{
  "n_layer": 10,
  "parallel_block": false,
  "warmup_steps": 200
}
Each number is 128 + 32 x the weight over the matrix's rms, rounded and kept within 0 to 255. Layers, rows and columns count from 0. Numbers have three digits each.

# up: layer 7 MLP up, 512x128, rms 0.067, rows 29-208, columns 64-95
# down: layer 7 MLP down (transposed), 512x128, rms 0.067, rows 29-208, columns 64-95
up29:200148092161200087194130126072122126190165133090174109139134131148105130163108144120160152086124
down29:024150084172164102118113105146134119120153080158122124162062104130103171114142179177096155133139
up30:119099144126152087120136154136135112112169125113134150134096165135103165160114151138092151117101
down30:127137106145137137129118144137104113136142154125151139108109155080087166128145101114144111142083
up31:097211132146089139130086163122172077198211126059139217127125165132114116094157124168097102165168
down31:133132164145172092080051048098100115183141122134194101161110150205094089148165110153150178136127
up32:177146172093142096127091135142072117106122091091165088089177146135165135089176095195144119167126
down32:120124112106109094128135201135156124102121092150146126142116125126138140149132093070121090151144
up33:146116092101123114141141112108094088122132110077105115133138126121176171108138138132117171147155
down33:097101092181146155128109150131118130110105139156115148153084115123102166117128096124136132085125
up34:064186133080144144151177117123111167161139116062132187118133128115156129206081142093143178187169
down34:143097112133098120152110112110126169098173153137079151139108146121139139167146161185150102121108
up35:102129186103104155171083130099097161143197098125153111110127185061145072131131147083084064153135
down35:135131128105109142140063169111065119202148222151108154135149108116102130158051127099094099155110
up36:099113085107074094159066091182135070136162130118201141143115154159132109108152117133130161135113
down36:151135174123157101085123132096186093105150089125082106157135128092091104116146104201087122133105
up37:169104148163157138121063200113127104143161049079139163143104163145139172126145121030145121115097
down37:038119137155114119146154089151116090134153152167143118134137159167098115092103073164155094123143
up38:143162163095094094147114113131177091116066092120161158140153112090152111111110146095092186160101
down38:141101131143136156138138138134101184121122156153126097110122161098169089066101158133067103143136
up39:157130126183116140151137150120088098080130143159154155151136149163063120164111137195080122090125
down39:151132160111177147111099152169116156113139135108068087148150100117158108132167188112134184116127
up40:118132109089097098154130115114089155132077143134115148162092073139117125159148066164154105146076
down40:171114154120111123146086094121151109108137147076110024126144120102164161091136132154099171136118
up41:158110111121149103119092144105149119158126129099136139134120102079147127164127040118131123142091
down41:196127169172143166073157146142102127211135091142119085142151127127138113142100086133151134142075
up42:146144151162130115156148178067089090153162116132133119055115158121118102161144107146164102153143
down42:095106145135058152133189116143182139167062145122147176135114120164146112143158107148114139098111
up43:163134154131123105136189145133081165175085138158124146105097118131128144129150099158113110156158
down43:094134139062162152130148158169121080149076144089144096204137159111101147162108100130098210166099
up44:114049068070186151155170125101133129155099080141150112091144145139108147098166120135050129134150
down44:075182181169109163110135130181197093118145136165120125127128119095102105124101163120048136128075
up45:183168140108199168142153145104188114093156142207110088044068138146091096148104144092070120105131
down45:091163132157101091159193151151126179124186135121101131103080087134107164089141141111114068167165
up46:110145084145113201098144136086154132149134113139089170117155149201056144071116099092138133149158
down46:082189063090137152114146125089088159131129083174083138088144176134113167153140148134033095152128
up47:201141150152076181171222116129147230148144130101100070127095154105113157136093155040127082151112
down47:058152177117137134054082170131143148052126090164158136147150091103121146127178146148120168106117
up48:169115129098146130170133137097130188166127188170134064062089114175186160133175072195180130137119
down48:090116125104125139108124101160092137134116115070137209126117139064129094137108170107129184146081
up49:156096149142150173138160100131148201143120126153159107126107087135147140131175172150064136132163
down49:109180053138164175178127148109138154125147046110138109159105154125125078105084116106130085119088
up50:100169193120115158107104174075099137152124106155150179144155103093104076112126167111065188186159
down50:196204095114145096109167137118114101070165077153137143158125109075066165152063171120171126117040
up51:122134129168135121156057116116169140098118107142139172134084143135186042126211160157130096154093
down51:125174131119168161171113218144080054159109108128134135116109173135161122138098156117125122065120
up52:135145124150171215118083118056170125054174127092138099110182150137143153144107059098137129127148
down52:070061089083067162097121159084121142095119095104132070147120182099154112166150104160186136094164
up53:149162075137115121086120085086064138093146099097133088127154136109178111134190165199154103070153
down53:090081114184150163130154154105127120153034134106138131111120170126160164057156121125112129158110
up54:150137120191118115152059164079118134164170150181123131109139114110146105181138103101120114211065
down54:211072108145129160081119106148138132089111116093092098115162161090136115102072145092134125135156
up55:172123096144106136122124125084104137137163072130069105102134167175135104185099138132126097167078
down55:146114128130165169100139114172079095112128128086144116143164207133162114137151120148140117089163
up56:117153066127180143173173127180100120150164153099158107155095154151116225108073117075155130107168
down56:129162116121136164117121105088108114094156132148148174069142072240122068140119143080125172149115
up57:119085110167080143157147103153162166155133098099134131117120109164095070111160139105121147134120
down57:203140115095159150138148103097104101057178107137161169137127154106146115155139118140125088109134
up58:105149105105155149082126120139103124122126149132155155068107139107130141181121085104121122111143
down58:109117090137105135179139127096133091177085146129081111170077115195091163155136123106166145121036
up59:120103114113105172124120104122147172112171076091091135150131082111102124140159111134130121106108
down59:102061143112119098174108102164149169093150143197118114124118134097142144086146111115104151132149
up60:141133103117089105130101119132095140128169081116160094089143122059117091104201129163087122133136
down60:130151161124137106171161190150163087142196102129055145219132110141130167118127120078084141135102
up61:129094082138092067134161077098136185142083151110137082120091166110118131138183074119160122091154
down61:110151168104124151129133120167172131085079157079160107146103133148097088169161066130118145110194
up62:139153083141143114147069182088134157114101186123131119114168111098128130129161071124146108131151
down62:095100188168161117102177151167168100101157144122092140082145145130146074094148157139125169114170
up63:109156092091129149154110111155107162165140105156169219163120116124116174130096075134167130172176
down63:161101150118165130081126137130139136131111162067102142110118058134093115156128104147145124201174
up64:129123183158154097131145127132143117127101148069129160104116188111170140163130152158128113101131
down64:114089117128093171113157115078108110106183158092093080104084161189157070164137122081114165102096
up65:113105117138156124151140134129133109132119113152119138127101144130066094101144168174140158128130
down65:134147108163201105119106155162136087107134129136131098126112133117089096102120086153139081117126
up66:129146140110075098182156138131183143165153110124095112154083106102094112181170114138074105120129
down66:136173107160165105101100127159074043154142109081137128095146082128129118115118124153189079138096
up67:131139139165110119102118089088126155098203183166152104105087207105103157157138087144152170120190
down67:143122116096076154139119151161100120165190063134172081083123140113139166153099069085142103126107
up68:084139124114119125128093120169158118173117089151174096123119131092175131168098133122134146104118
down68:112119109132146121151109102147136134107134119122109123100149129156096128135125130075143120120139
up69:080180120134113108143113177160122120161223133128111086095056127146092120178096104148138175179182
down69:115126142058089103105160144111096106123137104123081051141133123163105054127168152107179152164092
up70:147121157096102153082111142096113189125131115120123104100132154115174161098156120085110123113165
down70:142118110123110155213140095077110105187115183126148147163074183134082132172117172161102114143126
up71:137168112154115169112134094085083195116185122125119118163104162066122137127077126180091085110176
down71:195082144130157086127116088104140079134144177147084139133185089216136098139157125103078202092233
up72:132086122158123065183102158100105110110202100192104133095108177149148105101149148088155197136203
down72:109122114108153199155142096133138225111120193151149139104104129118160117187176078127097094078056
up73:096111126107170164117083144128117177157189052170157120061153094140120127145098108090142114119084
down73:059089108108113146121145118093153081170162084158143123124144127091137127140108166171183119066111
up74:110173115147168140111091158127070042139088107140121168158170145085210158121135076173079146104151
down74:121155125175151142153135161115096047175088126139114143071133120177173161127151141140184110152051
up75:071136161190121166205093144141137166171109129100137182105151116134149157158146076098083142144153
down75:151135161155172082109127084118124100152117094145130115162104107102145076118149159169123148155152
up76:162114106143122115135066165102104095097151089205088126189156164185156167146136128163120149111160
down76:158077156144127073139160117080096150102167132079119094161183123154145139095103151138131126141122
up77:113111071150121172104138116167075126126112129164132113172145152111145146091113164165085151129109
down77:163163185071108138200152104103144121164164070074124116089141142149118111130108118056141137083100
up78:129059142169154102119165122145132201142151100102170077085089126072143188067116125158094137096115
down78:140125147154114077119146158126193132106104071057113055137106055102128080174169150182078091096113
up79:089090088178117164162141144160180161140167101079123113137212127118122146080153128084131116106137
down79:107049155078112105129133137124165118085116163131148105118128124161151099143095103121091103090088
up80:150139087158089087096125130145115161134149088091131171132176191098112140129183161166097119154138
down80:128097224104094173141094150180093087107076098148089142103147153116148107118137161155142132104122
up81:117115156139159152095178154112141101093142126115103147177108097119173130163143093111176122172091
down81:144071173098143135128171143144149118048055086153158133100146121128154113105150196094080165128136
up82:194186098135158115200114141175116067129098128124113132122143158117060185105124086112116160052129
down82:122135122135140139121164133105118126081133077051088173091137132152166087184205170132136084133135
up83:112109111085124085210064133165143156125110129118127120125173141162172059109092102112066150141182
down83:083112059168089172095118100123137128104194152143083160114160086108083147134133093090135141153109
up84:094096164129137138116092169110097100133136104138148138119149114161141119151108182076094087161128
down84:137130138116125157150152102067097145100077225165066112134176102075155164119100182122178142179164
up85:113109153068118084095155144132132126121113133141161160141119145118178122147169128199084121141183
down85:131116108191073083110101112151104133169115154123153073142114056167156106087097141121169110124140
up86:167137142142132153122133101157110179209149116118125143110131165154120058122136119139118145157108
down86:138128156131116133119120158143169076125135150174147116108147090145154068110069131120114139126157
up87:138138085086143063144148097163080154109132157110157173127162136138136151101149084103112141123137
down87:107068181083194111148114118108153123172115178126166134146128202110172114126207148113118094086116
up88:176119198091067075155117132159116132113104144094140161105102153118148156146142100156098111101173
down88:168137123116083104098145126116116158126217165127145167138137102106154115151152150057065166172112
up89:136074211105155094128106169121100064144125141140140162017126146114111153100133131130151123177181
down89:148121109146058139123197111135059148125098140140143118207169086082136105133168131097176094135096
up90:135086131170149130124117150105130105126152071146202151095126165087153165115180068152147091118090
down90:125151110062079107108080105145164151147173120113097095162123130116182138101107125101111093167133
up91:164155190112104110115103093102100093161099108139125186113157114114111123094085132095141156176154
down91:064113103157167141100148141135144136119134131161147139177096169100081085105114131157155099127108
up92:086139168101114108149120128099125142133112133110190121100049117090090126144108146125127145063136
down92:153129123124160163090140163159113172166108105120120127155140141108090158077132103195142137136160
up93:139152165111174143157159147077119101053122106101119121148152101142110140131146136154142111149099
down93:101120114150109110083116112157193181114110121149169111123105147163132121109085142101114060107126
up94:150126153123100155126176093109171175119092117109170087080100116098117183085094118073159131189095
down94:108123144180152072114139110154101138122147136105050164105124113104118088133108159114156194125152
up95:142180210135131104178090123111129145099105128132151126140205145140160110221160081120082124084201
down95:122097129115063124114172125144183176173068151095101193190119081115088173143128125101133109096101
up96:107104130159149213150133157096170112163122108152105066083129154102159093095119128114174170137137
down96:130100199157155115129081088088139087138142107108150107148125129051122134160156121144168130085181
up97:090199098084088126185125107069176139113071158149167104141150105093236145096183126163151125135131
down97:118132163121194080097157172134117129114129109116084084140073192097120189122108147134135048114136
up98:129104202129147166126094145074095091121085087116150142017115118159091134085055120206026175121109
down98:141138079149114122136130191176085132154131158113146050187144098160118101194107145121174130147156
up99:081136089106116161146138144126107133125175115160144153131168160059090106121125125164073118084182
down99:155144151128135084129098101120115089084099159114150139165161110095169184104191111147141133113108
up100:025149131128160076151084092145102098097101079151169115109135072133116175142078106104145075162171
down100:165124112148125101126084091130094109081075100110104132123187102147173136156098127100062156150109
up101:108126133090141098120106151070050176180152122131157096030148113133074138110122116133133194144156
down101:112034145128122211154174178128127121119158150115190122173100115166135151104105146148081064145122
up102:148138075183115096143158067138077152075105108156184122105129186105145125130119122069134110129126
down102:127116090062153126111145078166110127107182145145225091180111109131094157150111120130140226134149
up103:166108113159099171123085169122149128124076134094135121109111111116187161136128148168110127113142
down103:079128127135091160139093126106162160164071130100074065099094083197156104208155159137155144153085
up104:150117123134155081106109150144075084123095126126163140138124108128140137112123111097157151170139
down104:117114135136167164127105122140139102148120091141125115122150078092133121145099116116179146138089
up105:116094145128098104146168122118111142087078179103164164173154146105098093136109075109080192149159
down105:146160084112132109148102133127091128101233125160141114055161161138125095192121095137157119105142
up106:140156061116117143149131112115118102107026179154141159117110154134121115140137117119122106164140
down106:107083158184146134089095156138125113090153059124169080152130140142125148088112124092168135094142
up107:156134123091135090148151083110151109212197069097205124116208146100099157121137100107145146145170
down107:168095095068126158094159153102106174074094179171102154143120148122113114161138156169142110118199
up108:090175097155108158155107098144130111168145153142106174119169184077157076126127133095112160142111
down108:101109146078112160133116112131137100061140097122115104160096159129090081178138162107110154144118
up109:115088152183147154087103136161175143175102163086147122075098156059163127169168141145085111122118
down109:097149251143101121118139143106185130131112090131148063095122084149159122136131118112123089155180
up110:144124113140172119124144117104083101091138152129092087210060166129153088112134091131115150068127
down110:091198094127162152163108064131133123133160105082084175092117157127115112144110133168082078136110
up111:118138076189099099106135143114138131121165094116150135131116170092170109139142147163114134175089
down111:116097144119108172112163126121177158133062123121162182183154132121077165084124106190190163154128
up112:093113109152111166143071115135121157121108157116137073160098156138146109159115113101143098134133
down112:141140128151118117150112097127124122144170123156093138153116110176105146147121126117134126169118
up113:109181111151132127178066147116103136163132093151124134036141163115177127139129140177141081122144
down113:101074067119129140125103179136138155137160103115139097118131167085168082161173168139165103116106
up114:132111091084126139116085085081088093158091130140149179176144097096156131170141112134130117132107
down114:074202123110150156111180144109130040061146213114074118149120095170139156113142129143117099114099
up115:162180142179119168170117085140150120107160024105184085149075108103184167075044089084121132197110
down115:167106185105130127102136130155055134070130138141104109092148126148130080121164140201089106184120
up116:133120137173110203133117098079093173154168145112192188149138080117079102162110097111116084144103
down116:061140132120110098127126155081187147111079140135087171088148118185157151139118180131078120149095
up117:084107100144122099138139120096159172135148116092144136113107149107101141141201077142110154134137
down117:137104158139099110155109146127145089112130163152136069129142143169138070129086091114136072151117
up118:114182143130127159119095198089098123087102130078139136111135133129141143186135126135105110083113
down118:149125165107131142079155099120129126131136117103119086114098158109129082106119078081094107142111
up119:070139126152160160140134201064080138144126153108181104107132123132155149106136138079144129138176
down119:163100112170166128143103082120163083133072150074109109100154131145125112133195097139131128154132
up120:119120205102155140137142125059136079159116061087103129129178117094115124113107159187103117116157
down120:154156154129064133139171123137116124097161141160101133156131105103140123136099110113152109141184
up121:098138119141171108105118147095141153168194107107059157144088152136183101157179125122075163097093
down121:169167147164119124153136125147122083142118160128101169077136144118108074189088071074131128112103
up122:155102136136124097147174107138163147120126107152127121070113131150167102194100155074113159116154
down122:133064119108102119083135155121107146146141183192161120200114165142142130041113079152133101095080
up123:165100143161118118197115138153121157145111053118129098057135163110151141137125053143125182166088
down123:161175059162103137121109160108152118124132080114182107127148089154159119137139132153157103107137
up124:132138148133113216111148132153065138113064117124115135125123193094089143150145149150071157115133
down124:101122112135085123126171090165158167101104171137084154131118153110084140066136136084116129125105
up125:166113108171131203078108205099116171109148094120175203083102087132133112114157083124125113132202
down125:145112140109152123094123122116138101130101096109133132109155159161142173158122177154104150191151
up126:102134135081051179109025182123138177177123090127112130155161139107117146195165114126136152129145
down126:119135092160131141206205105093078134144132159141112163108126083092165099125116140090137080099086
up127:110152121107147148118101159037073153168159158119102134164108183130147128107194111132161133084151
down127:171129122113138088119107074122148097079123050161156091085113109157104163115093202173190126124163
up128:122137128181102131141103113178125170155170097099127112099162178169136153136055176090098118093144
down128:142172042179100144160071139169098062210175153141138083092198067128166092158189125146159167150114
up129:175124174084065075123144124120138109122138103075080131174112116085158174176116106129109109146181
down129:166157060152170143109129160168140065179167149153087115168109150171191172133138086099145101132083
up130:177093133102160162112080139108141115103135113129125070069099094147148127152134134081142107136123
down130:184116124134181143136199115112086121097101155111100111132158106115147149125161112176104142066109
up131:147117102105151151134028129155072104188153088091151117172118145119131085121196158151096122091122
down131:105120136110096140009137145158093174151162128137137126131148103123098104158175122114172097154144
up132:117207126141109074123144128126150079126189115131151074153128159120194165190085118090125120159138
down132:124031185148139131144123141126081079161144179120143135129080106128115087152145087093121154122138
up133:089150164147110125114129129096119096129119138105114127119141196135151100173106136145118131080152
down133:114091177138100133111084087168095139107157156118167143091165104173104166115116159081127108099151
up134:104135135119160132128091139158066109179153114187157104103136167103097082136127153178119153120131
down134:176149107138094134149163069152027120068100125104096058107173142154151114160111151152139154174126
up135:145103141105061113078094168056140106111134125147140156116133103135095084188123144146127043140168
down135:142123141110190150155183054110068124131140183133146148139092202142105095088101139127207170141151
up136:094140146117076179156073118126088074164152083155116133131141135086138160118112101149152161177123
down136:110211084157110162098162101131100187121163128083103103113118126119124109135150108107170155130090
up137:065151155148062113120114105132082163139114057118156180166102234106121226153079092085158113111150
down137:152090165087146150171149096103156150100098106102102106107126046145146117184168133086100168078125
up138:148058109116121137125139116128135181162180117146110133142073098136099147130151128149089091153113
down138:140181074158129093115158152131117090137101101098110109124091187135109119129158133117168113079153
up139:163149130108120122207114162076141160118138096107184117056116142129094194147152102177143154110103
down139:080116108107113155119148097145116141112115146074152126169111129122163081085100110141179173117084
up140:147121145114073094150123090112147126073118077155081095168162135074131073133128099138132121134175
down140:105092095149145146117206100137195120164165107086149139105105119116113132115153139138129105110073
up141:137119140135158189084120163116129107155120091196123110100109176058150171163122133163130063134120
down141:069139093105148143140083086161148169094142147126139141132136096166151089115124175106105105127136
up142:141121146117160074183127134134123190156129125093130110178174117119163144142134093090086122107064
down142:159128099080120141185144135194168140103159117107092154161112125074133132104107140103138145116169
up143:118204140161188183126091152113181161187147142172128151097145085204131105172144158093089073097149
down143:134086133084130157087107085131173145126113096131134154128066091123147110117096116102105106169095
up144:178153117144189094097110097140063151162102107147165149139140137149200125118122164126136099109127
down144:126107166142129114151166152152127156155134148127090155169141114117191055181184171167113110169122
up145:111152124120077115160178122134101110153134086134129089125144203115127090065125134134098118076149
down145:104129088154147037131060134177128135135147148112201145088206060166148164104105194099114052140109
up146:112120133177141123181144106109112090132098128084111127122145109060155154068130115110077123144169
down146:125135063102108171090101137136102114157094159150148150118136168129148087157113097087100129165082
up147:115234076149163144109141047151167105128139140119105162084104125108124186106135135136152175121160
down147:154171013153184087179088114138138115126154174140137152110168067090101112105182102109158174118090
up148:182099108117092187124207113158090113103121132113127139154091178112122091175065100091109108089105
down148:098108123140218168098105206141133159145141148211080099106134121129126182146162178149094175135153
up149:114097170167147114096082118108154067136162068153166151201127146131170157192120058128057128137158
down149:061087105088136095075188114148153080202126141206120086148108159170138068112159117168131135127101
up150:120114093151100137066197138078188139169149129108101061171076136135151146135203057139078126054149
down150:156148083121127112161104144116124096143095166098161137150140130082125188078075100138173126095188
up151:096106125130081140159122156202171111139158132139105128120186149038150132175146101107083092137186
down151:099101119138127148115127100127076140064106160113094091079116121209160090112110154168103137131170
up152:176092141141104138173140138141144171155110160137134113115166153144067114083171054067133163155113
down152:040138132152141170124085091139118114167114117077187135068121098108064065129095150097145108158116
up153:151175158190100155086113103102129161062130108078138108101113164146146166151142080153125114109148
down153:145122111123107112114148148097134112079091103165130180104143163140164158138107108172215134049091
up154:080114128135212098137080178125125170151144107101117154130123119070162104059157082129050095098137
down154:131113145157123152134145140151120124171113078106084102194105100134117043145149143171154146118103
up155:160172154135129138171087147132118073103189143144124065076068093107147122138116045153140108185178
down155:076150106066181167069145138099111095104127205131102104167166144147176107131162130146115202118139
up156:146167071117163121122149123133180163138144121150100114104103112118126136125078134087119150116137
down156:133152134052076093177115077121171130096082081064118131174132184081150149072134100137126136161138
up157:143131086148153142144176106107163204242083134096164170109092168028099083073141114119103153165139
down157:144073152074121116140113139140157114127165174128052129150144103157115115112089186122103097185150
up158:036088112187091106165107133072126134117141146111113104141210151113113102155133149134156183106090
down158:038139120160186185152151088089108122128137149148179159111099114130150162105084101143106149091122
up159:103155151129113145172155112134129134100135124072163174129140132127132119142093079134089095136083
down159:098111103153166109084131219114108158148174101121135112112140138130157101177143165070162148137128
up160:183122189112148144148150068137123140137096146170162141090174145131164092135197148105087143137167
down160:197221169093141132181134118134069129105056128103140097152098111124140154115137121117214103096069
up161:150141159105106122148056121142110121177149151104167108143195092161134175096157090148147097148176
down161:186178112123134100118167077175100153152131144080112081146115113113112189170139122169137154076158
up162:145121111160119174110129100126107037154119119089104080078105153148125174190120139111126165142152
down162:111128095157100120116152141101095095139197133170101105140123084087119122158150121172130106151077
up163:087164093146097094120124149134116120120146150103101142162154196156069147101109149089141118105160
down163:159102171177095139177088081123097101140128133118163113148092091145129100116151140089098086139150
up164:110105112153071182161093089100152150162125140101085096183108192142071127111113119156155184184155
down164:155142143099095115083096089131112175137129118106149131126119137147095124105103193129171071078129
up165:204136141103115140142104140088136108160133085111155127049109101174173148133092120185081136141149
down165:133084110149142147090137164139171127174075117172083112126147094094156129175144143100131129152122
up166:116179141121133143175152163119147118149160064131131116055125154065120086176107120093093104133134
down166:167092120165185151125104053093148154111096187171188123165163090177117149124112182159169135108147
up167:131163078140116150102124149122102069161201091112205132118123170100094213074128116106116170137115
down167:031099165141174049139111201101079103097134189118108127145147106138071174152143178185076136133137
up168:119199131109124122156133149125074138085118096066163123146136164138179148060176127149147121136154
down168:176090126168135146060136116106125179142156141121105149099106131142130120136069135190138088127163
up169:146131155140129141189103121128112070155145147148092124195155149137174132096150096146176143109142
down169:084186112141101080108126150141102120059114113069106136135102122116114173138100130113102156150147
up170:140158123163082119160097137150130163157114093137145198129198103103158161110102068157083119144155
down170:085111056130117150071161093167108121128108160157131119091074175180118119140098136170121132139131
up171:110114118067094109104122116102121156127137127122136099135107165098098133181059117151131083138142
down171:138125110127137111055125116096124099132157163161126094129093161141106124128125140116066147186139
up172:075126138123108091142122171157093168122116126113128105139154198165167114116100172077173134157174
down172:195119120138084100121068121130179097052152056179095172116134094093112129132145133137158142138117
up173:134105161135099091159125135080127111125110107039133095127081122124148161118118151130180143127185
down173:122049187105117148100154126158161187139161032116090119141095150181126113118183111089101095143162
up174:063072094102118181181145121099098093109130124096149170096115099127169075157127150108131194143138
down174:171167098161128158078096103109070093164140147133116170149140105114093162123097123178131130121144
up175:141182146136167094168130182174139067096118126132139116146110145112061156076123196130113121107161
down175:165164100147125169139168115080112169159085137166132134137129131132131151147134077112113089098085
up176:119164148072073172116128166138116135149135096156130122131118080146187084131134165131162121156186
down176:136151126094165185087137114102123113085194107073180143085082096058076134134137172149108138092114
up177:160099153166176147075053127124123195196109145123129174166125178072112098126092099127117108179070
down177:136123166146161127104160080089143132119114111113127125118106138153144119118118159113076156092149
up178:105123114169158091153180127127110146153058129116107175156086156100110179140123078100144145109162
down178:159123091131062107129111157103187136132116139082131154108213139129071155094130130148115180170162
up179:093113136101084136146162139071072146107092108168130138065154133122177174131158086158118083196133
down179:171095136140112104087149095135138137137170168110159087112124125143115138067185071081129168202146
up180:094163111148146091172147117132122121104158112082141081142120125127122111147152087094104156136166
down180:154103131145112152121091061112150096143116089096133085132167076111131125137142153076122153091102
up181:176117121184077087129181176097150144157068085110115072113119130092099183133084159079143141121120
down181:162140086159142128154139086102162133155182128118079162127097165073145109116161145126126141170153
up182:199135098185131124130141119068162078139071143164175108175140127141172100094154103129097062170150
down182:136128123092115142118141125109176093108118140087102093131151115096067124189131127133093172130159
up183:095126162102128145129175179147109137124141176115188056173148154138135118085117144170157112099158
down183:127147145152170084138100108148104092166160151145182115132133121133136103124086159136151089099142
up184:095183143186134101134106123094133180113178175120110150158111103160181117086151161145183096102129
down184:150091126060162113130103156108207135112155145159154126126096090104060177120131148097120160191136
up185:138149195179122122138125141106122097133141167121119140105141125186179098082159075105112128149169
down185:133174112071143135170161177121165154122150087101050126073153127084107145083101117124123119131111
up186:145157146122130107147094159112103100169158134140146059151148142136147109124134063087127149121127
down186:112087126118151163091107091117138138086090164113125114099107152108088142142152114212152079085091
up187:133072118132146129150178071144141190129144123109168218162150140147187138121110109142072078113189
down187:078067138120159126177179094185161115108118119150092133122090042105120116131076124103121146140098
up188:176115179128102057110149115096139146159126090148145152120111145154127058136163113093128085130165
down188:159159057145057113184093173108104133053124155145166127076138136084136196097116104099161163192121
up189:110105114149127154135090149123074193135146151102157135152123115130166086074170112151103163133089
down189:150111162156071125114099084148135135146179133116111135122078129112139092112076103152104110078132
up190:136120090143098138156141108117091123106112107165114122126109174117140068095072117133134131118118
down190:107096147094110137135143128173123184030127138110080143116132091108085132092056191112182180083189
up191:166079110172175044115121154094094123190164101135188084105098130088151127145090198099119166123131
down191:131089120092117078067134082154166132159100162108120115114116144128088183160097164129103084144107
up192:125097102133080129160102141149151171107099148136139139122118146110141183111093106185106071159124
down192:113139109165139124136131137115132133178193172151145110103156145138147082142152148135130133126133
up193:139143125123132109126181127121097084154120126177129098187113145125125124102124113139094104101168
down193:129148137133126134064135156144149146097091146162135106133117093108175116106135135156159172074100
up194:060114144165124193162098136126120138163125104161182148097128183169171092112118140049186077181182
down194:136139170134190162133153197123105142146124126093165153133133133158148098094105111130171141134132
up195:117175130149131130092154122147178083168165116139123184109141184161138122129150164124135121114183
down195:127110156117147159125129114185080126158161120040140119129119144218168074125063141078114154135096
up196:164187132086171148154091173162208139176113158141181084094069158101153121155071121108012133116166
down196:162150125114130225123150112172138130102105118148095099110162102144048119131198143175078102125174
up197:081145128133115057170132115079140120153088155056183106127117133122124106107119129107132106161124
down197:179148116164184126095117140158116139126120064144152111113167096130088133138134168174122146067136
up198:145217153188149081113107146114073125126144150122135066151170133142129112190099113130106117048141
down198:164185139127117156189110146151120088161133140146184101178129125144147168118115125113170113071141
up199:187100114149136106099155153148085204204056143124151127119133149115157104105150162162132127114142
down199:139178126137073069134193124130146151116131157103099160101131099140150080137145150103169100147140
up200:182094181138134135156100166115118130204121150091128127138140071158110148168087111091100050245139
down200:146153185142094106197176117075086137077125125164096070118060094082148109123097120076142122129094
up201:103196094094198224135102108123139096167112124197154114155125103143147118130071149058076128151193
down201:145121112090154138165092096112194112138093095139161089088146056128191118116099125178110059138096
up202:128065116122178144150111154150166133146197116106163134087142143140089054140112126121168089128101
down202:142114151102149164138120114111147150156112200093109109121146082116142106132064107159155112099140
up203:044082137104165181173129101088204155121111141067143180142182150129091098126083136100081184116128
down203:163155131125138076106151160139130129199143128222101141166116066123201142123155166103117050129142
up204:153160116168098109165128149129093117138135132085151116079106048139146175110156122082154153170166
down204:067142117086134075101047148126149116134152030082164193112115082142088126114098165111093187149112
up205:121095115148143151148153107137124221038148151081151122144173166119144099179118077102109125100149
down205:105154159136111147120119103127162163127109125087107144161137091193086144122144099138077151113179
up206:132089142151168128141101090149122187213108114112172198131126119131140197147125116157071108110075
down206:187117053148112160151145113087096056109125157156116079104116163088104135161150113155129116127115
up207:125115149174098130156099101172079104151134104107090124178123148150162163142070075173106180086132
down207:070125142161079133155100113086113097179151132142197129084128152123168077143084169124170141170134
up208:120138083180179121133127178081064161148123148117171188141121131089134142122107127102051102117132
down208:174180216149133126115186090111152115212179113120143163054083102147115145104162118132122062170128